Weights of a small GPT-style language model, trained from scratch on English Wikipedia.
Size: width 256, vocabulary 3760.
Architecture: LayerNorm before each block, learned positions, biases, tied embeddings.
Training: a variant of Muon for these matrices, 1179M tokens, 8996 steps.
Each number is 50 + 10 x the weight over its row's rms, rounded and kept within 0 to 99. Layers, rows and columns count from 0. The size before them is the row's rms in percent of the matrix's.

# layer 11 MLP up, 1536x256, rms 0.266, rows 542-596, columns 0-63
097:47 42 51 62 61 48 47 56 39 46 51 51 56 55 43 61 37 34 49 37 56 43 34 44 56 43 46 34 45 62 47 46 60 41 48 37 49 43 36 64 38 53 54 57 34 54 54 64 44 53 55 61 56 44 61 48 56 62 50 48 42 32 53 45
106:64 30 54 18 54 39 73 39 64 60 43 37 59 57 54 38 45 58 58 53 56 56 34 50 45 59 69 49 39 42 40 48 55 41 53 54 44 59 49 37 50 44 58 56 52 48 38 45 55 59 46 41 41 60 38 45 46 39 56 40 52 52 48 67
094:33 46 43 35 43 48 53 50 45 53 42 59 52 47 38 62 51 51 55 51 51 55 52 43 61 50 52 45 50 73 51 47 41 71 59 38 59 50 49 50 57 44 67 55 56 48 51 48 63 54 48 58 56 58 58 43 48 51 63 35 61 41 49 50
090:29 51 62 42 31 30 49 54 64 42 53 49 39 45 50 50 50 60 41 47 46 45 48 49 46 73 51 69 51 57 48 59 36 59 41 47 39 56 57 46 35 41 53 44 55 72 53 45 72 42 64 71 52 29 53 34 43 62 47 52 42 59 37 61
099:67 43 52 50 48 56 65 42 67 63 48 36 51 66 49 58 28 49 47 58 61 59 38 46 36 55 52 63 43 59 46 46 56 54 68 43 41 57 63 44 46 32 52 42 40 46 40 52 51 54 45 58 60 55 58 48 56 57 51 47 33 49 46 48
101:41 59 54 50 54 67 39 43 32 59 36 56 46 50 48 44 55 60 44 37 47 41 33 64 53 53 41 56 56 62 63 31 65 51 49 45 51 42 41 52 41 61 59 32 51 47 62 50 41 58 44 47 61 65 58 36 46 69 33 49 57 57 59 47
092:47 46 57 49 41 38 63 59 54 65 47 45 61 57 47 51 55 53 37 39 50 51 64 57 48 54 60 53 46 43 56 61 49 40 42 51 58 66 46 53 43 48 45 47 46 49 60 35 46 41 41 69 47 56 43 40 60 37 54 38 49 61 55 51
105:54 57 57 40 53 54 41 54 67 50 45 57 51 67 44 61 48 41 41 65 62 37 56 55 68 57 38 44 48 47 62 66 45 51 38 46 51 69 54 54 51 52 56 50 51 32 42 54 49 59 83 54 39 47 46 57 54 52 49 43 46 71 59 43
107:42 44 68 28 40 64 47 59 51 55 54 49 59 63 48 61 38 52 60 57 32 44 48 39 44 55 38 50 51 47 35 58 36 56 48 45 50 47 40 47 51 63 63 57 43 51 50 52 41 54 55 41 44 47 49 59 53 53 56 74 36 39 30 40
097:67 41 62 36 60 51 50 51 73 53 49 42 53 58 41 40 41 46 60 40 71 42 59 44 40 33 39 35 48 52 55 40 58 68 56 49 51 58 62 46 49 42 68 51 36 47 31 67 66 48 56 52 56 47 59 49 55 48 43 44 41 49 63 69
096:51 54 47 42 58 41 44 54 54 44 47 36 51 45 46 60 40 38 49 46 60 43 66 53 47 36 40 50 44 51 41 56 31 60 48 34 36 52 54 51 42 59 54 60 61 52 46 29 52 57 39 43 48 66 38 47 39 34 67 66 37 60 41 58
092:39 47 31 52 57 39 68 43 52 46 66 43 47 59 54 60 56 59 39 40 60 65 38 59 54 46 49 64 52 38 61 24 40 44 53 60 43 51 54 51 27 44 41 62 62 51 46 45 35 60 45 47 51 49 40 55 52 48 47 45 62 37 40 58
092:48 44 31 54 45 37 68 59 44 40 36 56 40 76 43 50 37 47 41 53 67 54 46 52 35 58 45 55 56 67 48 47 51 39 54 47 42 51 49 34 64 35 51 40 29 50 59 45 55 48 55 48 53 53 29 43 56 52 62 25 51 47 29 51
103:57 54 40 42 39 51 46 61 63 61 50 50 64 50 61 55 69 55 52 44 57 66 60 62 39 36 61 49 48 42 38 66 49 46 38 52 49 47 65 31 39 61 52 60 63 46 51 52 55 58 50 58 50 39 65 50 45 50 45 46 51 48 55 51
097:74 51 44 48 22 36 43 59 57 69 49 38 38 46 56 53 51 55 44 46 36 54 56 72 66 60 35 70 44 54 58 69 35 38 53 60 51 47 63 56 54 58 58 46 59 44 43 42 50 43 40 58 46 55 58 28 45 41 43 39 62 47 49 43
098:37 62 47 46 45 58 53 40 52 52 52 43 55 53 54 49 34 51 34 59 47 65 60 38 57 43 41 47 34 61 41 56 45 51 57 50 64 49 43 66 34 42 48 41 43 56 48 35 47 58 44 37 60 52 43 52 44 66 49 63 55 60 64 45
100:38 49 70 36 47 56 31 53 35 49 50 57 44 50 59 44 42 45 62 34 63 48 63 62 51 41 66 42 71 74 41 40 58 46 58 36 42 54 57 35 48 61 63 54 34 64 49 52 53 65 50 38 40 49 59 38 39 59 41 63 53 65 63 47
097:47 61 47 50 56 52 47 66 44 59 45 31 48 54 51 41 38 44 35 59 43 42 62 45 62 41 29 50 61 76 66 44 67 39 53 29 34 59 33 51 57 60 47 58 40 11 57 39 60 48 57 40 41 55 45 52 50 50 52 62 50 42 53 40
097:60 40 33 52 53 26 64 57 42 50 31 51 50 56 45 63 64 42 42 60 53 49 49 41 43 48 68 48 58 51 51 36 45 48 43 45 57 57 46 44 53 49 53 52 50 68 61 36 47 42 47 59 60 46 53 36 34 45 49 52 62 34 43 54
102:65 49 28 36 50 50 54 44 44 61 69 48 44 74 60 69 45 45 54 34 54 36 43 41 60 45 54 53 36 53 51 45 47 52 54 59 64 44 46 55 43 48 42 54 49 52 57 38 56 55 75 58 47 43 49 38 43 53 62 45 62 51 36 39
098:60 49 42 59 39 29 44 43 44 61 45 49 46 41 53 39 56 45 50 55 49 50 56 50 56 46 36 31 70 49 53 66 48 54 56 52 36 42 67 59 42 54 38 41 45 58 64 56 46 31 50 71 49 49 35 63 59 40 62 61 58 39 43 37
099:62 64 50 40 43 59 68 52 53 48 57 54 42 60 55 41 47 48 66 46 26 48 48 41 34 35 61 61 64 52 50 39 47 50 62 51 60 61 46 42 38 56 60 44 51 59 60 50 48 44 52 41 55 48 69 58 38 52 50 77 69 45 48 60
106:41 47 47 39 43 47 46 56 45 49 50 53 71 56 54 47 46 51 31 73 42 37 64 37 51 55 47 62 43 40 56 54 43 49 36 50 63 56 49 47 59 54 59 36 52 48 52 49 56 55 47 42 41 51 45 55 62 54 38 45 34 52 63 50
093:50 53 31 55 55 58 60 64 47 64 58 51 73 56 59 50 56 57 28 52 39 46 57 51 38 48 69 36 39 38 49 64 49 43 44 53 34 55 37 51 44 40 41 47 42 41 59 47 30 47 55 23 46 48 37 48 65 46 41 38 51 37 41 57
097:53 31 56 50 59 68 54 77 39 53 49 50 50 55 50 64 37 48 64 53 59 50 48 72 48 35 59 38 53 53 49 50 66 38 67 48 55 43 80 62 53 60 48 38 45 41 50 54 39 66 48 58 55 38 62 61 49 54 30 57 56 39 45 48
099:62 57 41 66 48 60 47 59 48 51 49 58 61 46 45 58 44 45 55 48 59 39 48 49 42 64 49 52 56 43 45 34 30 61 52 47 53 48 52 50 69 47 65 56 46 48 41 40 54 42 64 40 46 61 57 53 56 55 60 42 48 48 43 50
097:47 50 29 57 56 31 52 51 40 61 57 62 47 71 59 52 37 44 43 51 60 37 59 51 61 48 47 54 76 48 58 53 46 51 53 51 49 56 50 39 55 57 48 41 58 30 42 46 33 43 51 44 39 40 67 41 49 43 43 50 48 36 50 54
103:38 45 57 76 54 70 53 60 59 61 60 51 58 52 36 54 30 59 49 37 44 48 60 72 60 53 47 40 54 55 55 69 51 70 54 57 51 67 46 35 35 24 59 55 57 50 52 45 32 51 39 48 45 51 62 39 39 46 52 52 47 44 45 49
108:46 48 42 63 51 50 36 50 54 43 45 49 35 50 63 62 45 41 85 39 43 46 48 59 43 43 59 51 54 63 44 50 58 47 47 33 49 56 54 58 44 56 46 37 39 52 28 53 55 50 63 36 24 34 36 42 39 43 59 56 52 41 37 50
099:58 40 48 44 45 37 49 68 62 42 43 62 56 48 61 56 46 62 43 63 49 52 47 37 59 40 40 49 66 60 67 49 47 60 47 62 55 58 35 59 41 58 35 45 54 45 47 46 45 69 50 58 67 51 52 55 47 49 56 64 52 60 53 46
104:45 59 31 53 45 46 43 50 45 48 50 34 66 47 38 40 49 58 48 47 59 44 56 57 45 43 47 56 51 51 40 52 53 47 72 42 42 51 44 47 57 61 40 54 63 30 63 57 32 62 47 53 31 62 41 50 54 38 57 45 39 56 39 64
100:60 56 56 39 36 44 42 49 46 43 57 46 53 52 59 50 56 55 49 58 55 59 38 68 41 73 48 42 55 52 49 37 44 47 39 62 64 44 59 59 55 33 57 55 57 33 42 36 51 39 55 37 39 45 43 37 36 58 67 45 52 57 64 37
108:56 49 33 39 41 47 57 45 58 35 53 59 32 56 57 46 37 52 70 53 49 41 53 76 54 45 58 61 62 50 35 60 46 53 44 60 62 45 54 58 39 53 57 49 54 47 44 52 48 40 71 43 54 54 60 51 64 35 43 55 44 50 48 54
099:46 51 33 47 56 35 76 55 43 39 32 38 40 68 31 58 55 55 46 64 62 56 67 45 51 63 57 46 48 41 60 59 39 49 40 51 58 74 60 41 33 53 44 60 46 48 38 40 47 41 52 55 57 34 53 51 66 61 52 43 54 59 50 29
099:46 43 35 54 45 64 48 36 36 45 42 49 49 44 41 32 53 52 55 63 59 39 48 50 48 48 37 50 46 55 55 56 48 62 43 31 79 41 52 47 43 53 30 60 44 44 53 46 40 64 42 45 42 47 51 31 52 43 50 43 31 40 42 47
101:55 28 55 40 58 72 54 58 38 48 52 77 64 36 47 36 61 66 61 55 47 44 54 35 48 52 50 49 64 64 57 48 45 53 45 40 59 39 57 29 44 63 54 55 56 50 46 62 40 44 49 46 32 51 49 46 56 59 49 54 52 44 52 51
097:54 66 56 45 36 68 43 63 55 52 55 47 38 56 58 53 40 66 59 44 41 61 68 61 49 61 55 39 54 67 63 51 61 50 42 59 63 58 57 69 54 43 75 58 51 47 59 41 46 40 48 49 45 47 60 68 41 42 47 45 60 45 40 49
102:48 69 63 43 69 47 41 42 44 60 61 58 40 63 48 60 46 36 51 49 51 34 48 45 40 50 52 45 49 59 56 39 52 75 67 45 68 48 48 49 38 55 49 46 45 61 58 62 43 63 38 48 23 61 45 43 66 50 64 74 43 60 53 68
094:44 29 54 40 54 49 55 46 45 44 53 33 39 49 57 53 61 35 52 47 49 61 61 57 73 36 55 51 61 47 51 64 44 50 54 51 45 44 56 40 65 52 50 54 41 39 45 38 29 49 44 53 43 49 61 31 46 49 40 45 24 58 58 48
097:39 48 48 48 66 45 39 47 41 62 33 72 54 49 48 58 53 49 52 41 68 47 50 41 52 56 62 59 44 46 49 58 70 38 44 38 32 54 42 76 45 52 48 62 41 47 38 45 63 46 57 52 52 59 57 27 51 33 44 44 48 39 53 53
100:60 49 31 61 51 31 62 59 61 31 56 42 50 64 63 45 52 45 57 47 44 46 40 56 30 52 66 52 55 32 44 22 43 45 37 47 53 47 59 44 64 33 54 50 56 58 27 54 31 49 60 45 34 57 52 57 44 38 49 48 44 70 43 50
103:51 60 48 51 54 19 72 51 42 30 43 59 46 33 52 53 60 48 68 46 45 44 55 49 63 46 67 33 53 44 43 50 36 49 36 45 50 50 59 61 51 50 29 39 33 54 58 31 41 47 68 58 38 52 51 65 38 55 63 44 55 50 66 55
109:48 42 48 50 16 66 58 50 64 61 47 44 46 56 36 35 55 64 64 47 65 62 61 48 20 54 66 55 58 47 68 62 61 28 49 59 48 48 60 57 50 60 50 53 31 65 66 59 71 61 38 58 61 58 39 52 31 47 62 59 40 46 43 58
108:66 59 58 35 34 43 59 39 38 67 61 50 73 48 44 55 62 48 58 47 56 45 42 45 50 56 35 41 60 50 61 73 49 56 57 37 38 59 52 64 74 51 34 19 49 49 55 52 51 53 41 63 50 75 51 56 60 56 46 38 42 50 46 51
102:52 68 49 66 63 47 60 42 50 47 65 50 55 57 49 47 47 46 47 33 66 49 55 61 56 47 57 40 54 59 40 42 53 40 38 57 37 55 45 36 57 53 43 68 43 50 66 41 41 29 43 62 48 42 61 54 26 43 30 58 54 46 50 57
100:54 46 58 53 51 54 36 50 57 44 46 51 50 55 66 33 45 52 45 33 38 36 50 34 66 43 39 42 50 58 53 40 52 24 44 46 43 53 56 65 47 60 44 51 50 48 66 61 57 68 52 43 41 41 54 54 50 43 42 71 30 44 42 36
108:41 38 53 43 50 46 46 47 64 48 48 50 39 56 56 42 44 60 58 57 54 26 52 56 51 58 58 39 52 53 40 31 60 45 65 48 57 50 49 45 48 60 66 70 48 49 53 46 42 49 61 41 64 52 36 70 55 52 34 55 52 33 47 48
106:39 45 47 69 33 41 71 32 41 65 46 60 57 51 52 58 38 51 58 56 42 51 27 37 40 59 47 50 46 40 58 58 49 62 43 75 40 39 64 43 32 50 56 60 52 53 52 76 42 57 51 48 52 51 46 74 46 56 49 36 42 44 56 54
107:54 61 60 56 64 36 43 50 37 50 52 34 56 70 51 51 41 45 51 63 41 38 69 46 42 55 51 62 45 51 55 34 38 72 42 48 55 50 44 69 45 38 50 33 48 48 59 46 46 58 48 52 30 59 51 46 64 47 52 39 51 53 55 47
099:46 64 32 48 51 44 64 83 55 55 65 50 58 46 60 35 51 54 44 62 45 56 45 51 37 52 44 50 54 49 58 41 54 57 56 65 49 56 61 41 47 47 44 49 59 55 47 55 52 46 44 54 51 53 58 63 43 46 61 39 58 44 64 41
098:54 56 58 54 61 56 73 41 56 33 47 51 55 63 50 64 54 45 34 48 48 53 44 59 37 39 76 28 56 42 50 40 74 57 57 66 48 51 59 39 56 45 51 50 42 47 40 49 64 52 58 64 32 53 46 38 59 64 52 42 70 48 51 50
105:68 61 29 49 59 40 40 52 56 62 67 44 53 38 46 47 64 49 52 52 48 54 50 52 30 52 55 37 46 47 58 46 64 47 57 46 42 42 34 52 46 50 47 49 47 51 47 51 40 49 51 35 44 30 53 50 60 49 59 63 66 57 39 36
103:49 53 78 54 47 46 55 58 70 59 46 60 54 25 59 61 69 60 52 46 58 41 28 49 54 52 53 41 64 45 39 39 48 48 51 45 44 59 53 48 49 26 42 43 43 50 49 50 57 62 61 63 38 31 64 46 52 42 70 66 63 53 63 51
097:54 49 61 41 30 46 55 49 57 28 50 43 41 46 55 43 64 54 56 58 48 42 38 55 50 42 46 66 69 50 58 40 50 56 45 52 51 44 52 59 46 32 54 29 47 35 57 62 51 51 38 44 40 69 42 47 46 69 48 37 59 47 44 39
098:67 47 36 62 55 42 51 34 60 61 51 41 55 34 57 34 57 51 50 51 30 50 41 52 44 46 50 57 47 49 49 53 41 45 53 45 48 71 47 40 48 63 59 48 43 41 48 62 43 51 58 41 42 49 49 54 62 38 63 47 41 41 64 40
# layer 11 MLP down (transposed), 1536x256, rms 0.0975, rows 542-595, columns 0-63
100:44 58 48 36 44 50 67 62 42 57 53 42 57 60 61 31 53 63 57 50 56 60 49 42 53 35 56 50 73 54 71 50 35 63 74 62 62 39 46 40 54 49 45 35 56 61 45 39 38 58 41 56 54 48 51 46 37 33 45 41 74 62 49 70
106:23 49 52 58 57 49 40 55 31 54 63 48 48 42 41 59 59 31 37 58 44 58 40 64 34 40 52 41 68 31 50 51 41 62 51 32 59 53 53 46 55 44 55 52 47 44 37 63 61 55 49 52 58 40 47 48 43 47 51 28 40 49 45 52
094:57 44 66 51 60 56 41 35 51 61 47 56 48 51 64 51 75 54 61 53 49 48 50 49 52 42 55 59 35 34 45 36 65 60 48 66 34 57 64 57 28 48 28 45 52 30 44 60 57 45 61 54 47 42 27 50 50 50 47 61 46 47 47 34
093:52 46 50 54 41 58 58 59 48 42 57 51 55 61 47 60 56 44 45 49 49 53 51 44 34 30 54 33 50 56 62 53 47 48 65 47 57 47 50 48 56 52 70 51 45 46 45 59 64 50 48 48 41 53 42 65 45 44 53 61 50 47 58 29
098:55 43 60 53 50 49 60 41 41 72 47 54 59 57 47 43 60 60 67 48 56 29 65 45 47 50 52 27 48 57 45 36 53 48 43 43 44 31 41 36 50 66 35 39 49 54 41 42 40 37 60 51 58 54 60 45 60 43 31 61 53 50 62 52
110:48 50 60 56 63 47 54 41 44 40 49 57 66 56 54 45 52 57 51 51 31 42 47 33 64 55 55 35 53 65 36 35 53 67 33 54 57 58 34 65 44 50 46 48 41 64 51 35 63 48 52 55 21 59 42 58 54 37 56 59 62 41 39 39
092:39 48 40 58 65 49 45 38 57 39 40 56 51 39 46 50 31 75 58 65 56 43 57 62 42 42 53 41 53 56 45 46 53 50 60 53 60 33 69 57 63 38 52 57 61 51 38 59 69 64 49 44 60 41 36 60 34 65 38 65 49 38 48 53
111:40 65 65 61 48 45 43 56 50 40 32 39 50 54 50 54 44 60 43 34 67 50 55 41 57 64 50 60 68 47 39 72 55 55 62 48 47 33 50 38 55 57 49 36 53 48 39 49 35 57 49 52 39 55 73 47 49 23 45 47 42 50 44 40
119:57 49 40 52 48 31 56 49 52 60 48 37 68 42 57 50 50 46 56 53 44 56 50 51 49 57 60 57 63 55 47 47 46 54 27 44 33 51 61 45 56 67 63 51 50 35 48 40 55 63 57 35 71 63 56 41 50 62 48 56 55 50 67 64
098:49 49 43 60 61 43 74 41 55 42 37 42 56 39 44 31 40 39 36 50 48 38 67 46 47 67 52 54 52 55 39 44 40 51 37 29 39 47 36 32 47 41 55 41 65 52 58 55 46 41 48 53 51 49 60 49 64 42 40 52 68 64 54 55
092:60 42 37 54 50 42 52 50 59 63 46 57 59 52 77 51 50 65 32 44 56 56 43 33 31 42 62 58 59 47 69 35 52 53 73 66 56 48 40 65 31 64 42 58 55 31 44 33 35 42 49 50 39 45 57 62 51 45 60 45 72 33 47 41
090:46 46 39 52 59 65 53 49 32 43 48 73 56 46 47 54 49 44 38 71 45 42 38 45 44 45 50 49 69 59 56 61 41 49 37 50 65 58 52 48 53 75 59 50 57 44 44 48 61 39 49 67 35 53 50 54 58 48 43 35 61 50 44 72
097:42 50 52 52 68 52 65 53 52 41 63 33 40 42 57 61 47 38 47 63 34 48 53 62 49 40 53 39 54 57 48 55 47 54 68 58 61 69 72 39 54 63 59 64 53 27 38 56 46 59 40 40 46 55 44 61 59 49 35 61 50 57 48 34
103:65 62 37 47 69 24 49 42 51 75 47 50 50 51 35 59 47 53 59 44 37 55 53 53 52 48 51 54 62 49 54 46 51 54 40 50 64 57 50 38 36 41 52 36 65 68 38 57 52 47 48 76 44 57 54 48 50 55 42 40 55 40 56 47
101:51 48 36 46 36 30 55 70 32 59 47 69 69 43 72 51 49 37 41 58 60 50 47 46 45 59 53 42 45 54 43 50 71 63 50 52 54 44 48 43 52 69 36 38 52 56 53 45 55 41 51 32 47 76 54 53 53 57 58 47 48 37 54 75
101:67 54 49 53 53 54 43 59 44 56 47 50 48 56 47 48 59 51 61 33 39 34 40 60 55 38 57 47 84 41 64 52 52 42 48 46 51 60 59 54 68 51 59 54 52 51 36 59 45 54 68 67 50 38 55 39 47 54 49 58 46 50 38 37
101:67 47 38 62 55 57 45 51 51 54 50 58 64 54 30 52 37 55 52 56 57 38 32 51 54 53 41 48 45 34 61 43 63 38 47 61 48 46 48 55 45 44 49 38 42 37 65 19 38 34 52 68 35 54 47 48 47 38 62 49 67 60 46 55
098:57 40 42 55 58 41 58 63 33 47 55 65 55 61 60 38 45 57 45 77 35 54 45 49 47 48 56 43 42 51 62 60 50 48 53 52 69 53 51 43 68 54 51 44 57 51 41 52 42 50 40 65 53 28 46 54 47 50 55 49 50 57 55 34
063:55 52 59 60 36 61 49 52 47 57 57 48 51 39 39 40 61 54 53 48 43 59 53 60 61 49 61 44 39 59 38 51 55 40 51 48 40 48 47 53 45 54 47 60 49 53 52 57 43 53 59 47 51 55 32 62 73 47 63 45 53 56 56 42
099:41 55 49 55 58 63 45 46 63 48 45 45 52 41 61 29 56 63 69 47 50 56 40 46 51 44 76 54 35 49 61 49 58 48 56 50 47 39 47 58 53 45 47 46 55 67 44 66 44 47 34 58 49 62 50 55 65 53 54 28 47 61 50 64
085:60 59 52 49 43 52 50 60 48 65 45 51 51 54 69 54 46 51 52 40 57 43 63 49 29 43 51 52 58 70 56 43 53 64 56 50 42 49 51 37 59 51 74 38 55 59 51 56 42 46 56 47 46 41 43 42 37 52 66 53 70 57 60 00
100:39 52 62 41 57 49 37 62 49 56 41 63 53 48 49 41 59 36 74 45 39 48 64 47 65 30 67 44 52 65 54 58 50 41 53 43 53 50 47 46 42 53 60 56 47 42 52 62 56 53 60 54 38 68 55 50 47 38 42 46 44 47 49 49
110:66 41 45 30 50 52 48 45 27 45 49 44 34 46 41 51 59 40 54 50 40 48 71 65 34 69 46 66 46 52 66 41 39 45 45 56 42 53 60 62 46 56 43 37 52 54 55 53 41 58 28 62 54 39 64 64 48 41 47 45 47 43 62 55
099:53 44 70 59 59 34 68 47 55 30 43 66 39 74 61 59 53 45 63 57 56 58 38 53 51 47 39 48 82 41 50 34 57 55 44 53 30 56 46 55 52 68 44 78 47 51 55 57 51 42 43 63 44 51 37 62 44 56 67 67 48 47 44 48
094:40 57 45 49 59 60 62 37 43 47 32 38 38 42 60 39 52 68 42 37 61 49 57 35 55 50 39 61 47 49 47 55 54 73 33 61 49 59 25 64 42 55 46 46 29 57 56 55 44 59 39 41 51 55 38 45 48 48 65 49 61 49 38 62
103:48 46 45 54 67 58 61 41 65 63 57 55 49 74 25 39 43 52 41 57 40 51 55 56 48 42 51 54 29 43 52 46 55 54 40 42 38 42 46 43 56 56 26 44 55 62 59 47 51 48 38 40 51 46 57 49 33 26 52 66 42 44 41 41
090:47 32 54 49 63 44 55 48 51 27 54 41 47 57 56 60 50 69 59 49 63 54 53 47 63 49 58 68 50 61 51 42 51 39 48 47 50 62 53 64 28 59 54 56 48 53 52 52 50 60 46 50 28 43 39 50 74 41 47 65 21 55 66 54
114:49 51 43 46 39 66 58 59 43 57 62 38 64 49 36 39 46 57 57 51 47 36 61 53 50 70 64 39 36 39 63 37 44 51 53 53 49 54 34 42 32 53 52 61 35 58 51 60 33 45 23 54 57 51 64 49 37 37 57 42 59 68 51 63
107:65 50 21 41 33 51 65 55 48 40 40 42 56 55 50 56 55 43 43 58 43 61 59 38 63 69 53 29 48 51 61 55 50 38 49 33 50 57 54 59 43 45 45 67 28 61 64 62 50 47 45 50 71 44 34 67 43 53 46 53 41 48 53 39
097:45 36 46 45 48 47 39 47 63 63 55 24 45 53 34 47 43 54 56 62 52 51 63 24 54 57 44 63 59 58 42 61 63 22 56 46 55 47 52 53 45 44 50 44 40 48 55 40 49 37 29 45 51 63 35 58 52 69 33 44 49 48 48 40
102:37 44 44 42 43 48 49 47 46 52 42 53 49 51 55 58 41 61 31 41 42 42 33 39 37 58 55 56 52 44 52 61 44 64 69 43 45 56 54 64 43 52 62 53 35 49 36 51 50 62 55 30 49 57 49 50 45 58 48 53 51 38 25 61
099:41 61 60 60 57 49 50 43 58 48 49 29 51 50 54 37 55 54 39 61 45 66 36 26 53 61 37 46 61 60 51 38 52 44 63 62 52 46 50 34 51 61 70 56 38 41 35 54 64 44 47 25 57 56 56 44 48 35 36 51 59 56 61 58
111:65 46 61 56 55 38 47 54 47 38 75 42 38 69 44 57 58 63 37 51 58 59 43 36 63 36 29 41 41 53 58 41 42 57 42 34 55 46 43 58 62 64 64 48 43 28 78 40 49 47 54 54 45 56 47 40 44 53 65 46 50 48 50 40
099:53 62 46 64 63 51 48 46 60 57 44 45 63 44 56 50 62 47 56 64 35 61 40 53 50 43 53 68 45 59 35 56 70 38 67 47 46 49 56 39 53 47 26 46 56 54 52 33 38 50 53 64 52 37 54 55 32 44 63 51 48 49 53 34
100:45 40 39 52 51 65 52 65 49 46 47 64 47 49 44 46 59 41 31 41 44 59 44 48 57 62 57 49 53 41 30 61 58 53 35 55 44 51 48 44 45 44 51 63 51 51 56 56 59 47 47 42 42 52 43 56 65 49 48 48 57 57 61 54
104:69 50 58 59 48 64 67 69 54 28 46 43 42 54 48 67 55 40 38 44 47 50 46 47 27 49 64 43 39 41 60 41 35 61 50 58 64 40 52 53 49 34 45 33 56 48 51 45 53 53 53 41 43 53 58 45 53 47 43 54 44 51 42 69
094:36 47 47 57 35 52 58 42 64 56 51 53 34 55 70 47 74 39 53 36 53 44 70 60 68 53 64 63 45 46 56 42 56 35 48 54 57 49 40 62 39 55 34 51 55 40 54 42 72 38 39 29 49 56 63 56 30 43 42 57 48 54 52 51
110:71 53 49 53 34 51 62 40 47 44 50 49 48 55 63 40 44 44 34 40 41 50 56 51 44 54 55 41 46 57 47 38 60 08 64 48 45 40 68 39 50 41 58 45 56 44 64 36 45 48 45 46 44 58 41 53 51 46 43 58 50 49 48 60
096:51 58 57 66 52 43 43 44 55 31 44 73 36 42 55 27 40 38 62 34 54 50 53 43 46 50 41 57 52 66 35 44 67 55 56 51 36 43 44 46 55 31 53 63 59 50 58 37 59 35 61 36 37 57 53 38 52 62 53 66 54 59 67 50
098:61 46 45 51 70 53 39 35 53 44 45 61 31 39 57 56 46 60 54 60 73 71 41 40 64 68 37 44 59 51 48 35 47 59 51 48 64 59 64 43 48 40 46 67 51 24 40 66 36 45 50 48 38 32 52 51 45 70 41 52 56 49 47 44
117:38 52 38 38 49 51 53 61 39 41 52 57 42 53 61 36 43 51 40 56 48 54 62 43 68 53 36 44 59 63 49 45 50 69 40 42 62 37 47 58 52 47 33 69 42 60 42 55 55 45 43 43 69 43 67 43 45 33 54 40 46 39 38 51
099:39 54 64 46 54 75 37 56 58 65 61 46 48 56 46 57 44 47 41 39 48 50 71 40 41 53 42 54 48 43 38 54 54 46 57 46 45 47 47 44 63 45 65 46 49 47 50 60 69 48 51 52 42 51 50 50 60 67 49 52 72 50 28 48
111:49 55 35 48 50 48 48 39 65 51 50 42 29 37 52 62 47 38 57 57 45 58 44 41 29 52 60 46 50 67 48 39 62 55 45 51 43 47 53 61 69 60 50 59 57 45 48 65 40 54 51 80 37 26 32 58 48 50 47 47 38 55 57 58
105:40 46 49 43 61 40 57 49 44 46 45 52 52 56 43 57 57 63 49 47 44 56 45 49 65 31 50 45 43 53 50 60 46 44 62 29 67 37 42 45 58 55 57 46 35 33 56 49 43 44 55 65 40 53 46 50 55 40 59 50 49 61 33 41
104:42 48 51 56 42 40 40 52 60 57 20 52 48 42 66 56 37 44 50 59 42 46 43 35 41 50 30 46 41 56 44 49 74 55 48 48 47 49 41 48 47 28 54 73 43 46 36 41 32 49 55 38 50 34 74 51 58 45 41 55 35 60 42 73
094:59 42 64 51 72 32 45 57 57 57 46 55 49 50 50 59 49 45 55 48 42 61 50 55 48 43 32 49 50 35 53 64 62 55 52 53 57 43 48 64 59 59 46 11 52 58 69 38 48 54 41 55 50 63 37 48 56 50 61 58 56 87 53 43
109:72 46 55 64 49 61 60 45 66 41 33 62 54 44 65 45 38 45 58 52 48 50 45 39 61 40 56 39 44 46 41 56 48 63 47 50 52 52 54 55 44 55 54 51 56 56 48 46 28 63 61 51 38 47 59 60 49 59 41 42 50 58 68 46
111:63 55 68 60 59 44 48 48 66 51 48 50 48 53 27 23 52 54 25 41 67 60 53 58 61 56 48 53 67 50 51 33 74 33 41 56 54 57 56 62 57 61 45 45 61 38 59 47 58 70 46 47 57 49 46 57 19 44 58 40 62 58 36 69
111:47 40 53 35 34 69 43 43 66 49 55 61 60 71 42 55 49 36 49 51 47 50 52 70 49 44 47 47 55 38 41 47 39 49 43 72 42 60 56 42 56 60 44 44 40 61 42 54 52 40 46 39 37 46 41 44 46 66 40 63 77 71 51 48
095:47 43 63 69 55 36 56 48 25 36 40 28 55 53 32 62 48 51 55 44 37 46 36 54 62 45 48 52 57 48 62 67 60 49 40 58 47 50 47 51 44 53 46 61 58 50 57 38 37 38 41 59 50 55 67 35 52 55 43 56 57 60 49 39
096:37 42 47 52 65 51 44 42 50 54 56 47 41 41 52 36 45 46 48 52 66 62 42 44 63 46 49 59 53 54 36 52 48 46 45 23 37 50 34 45 29 47 46 46 61 68 45 39 52 35 38 36 48 41 47 64 56 40 41 36 31 44 44 46
105:60 47 54 53 38 44 50 50 50 36 46 55 52 50 44 47 60 53 45 59 56 58 52 32 48 52 52 65 59 27 46 59 47 56 48 42 63 32 44 43 53 36 53 51 62 41 41 64 80 33 44 54 48 35 52 61 65 46 66 49 45 43 53 36
100:35 49 39 51 31 51 35 50 38 46 52 52 57 59 30 62 58 58 61 45 33 47 42 59 46 60 50 63 25 34 38 58 65 58 48 36 53 49 57 43 74 57 67 59 41 59 40 49 60 52 52 66 50 58 51 55 50 72 41 48 56 46 42 57
097:58 62 35 46 67 44 52 47 30 37 41 64 25 52 55 58 55 40 56 38 51 45 53 62 37 50 39 49 56 47 46 48 64 49 53 34 69 76 34 51 35 39 47 35 56 40 59 51 61 38 50 58 55 33 38 48 41 42 40 59 59 47 40 27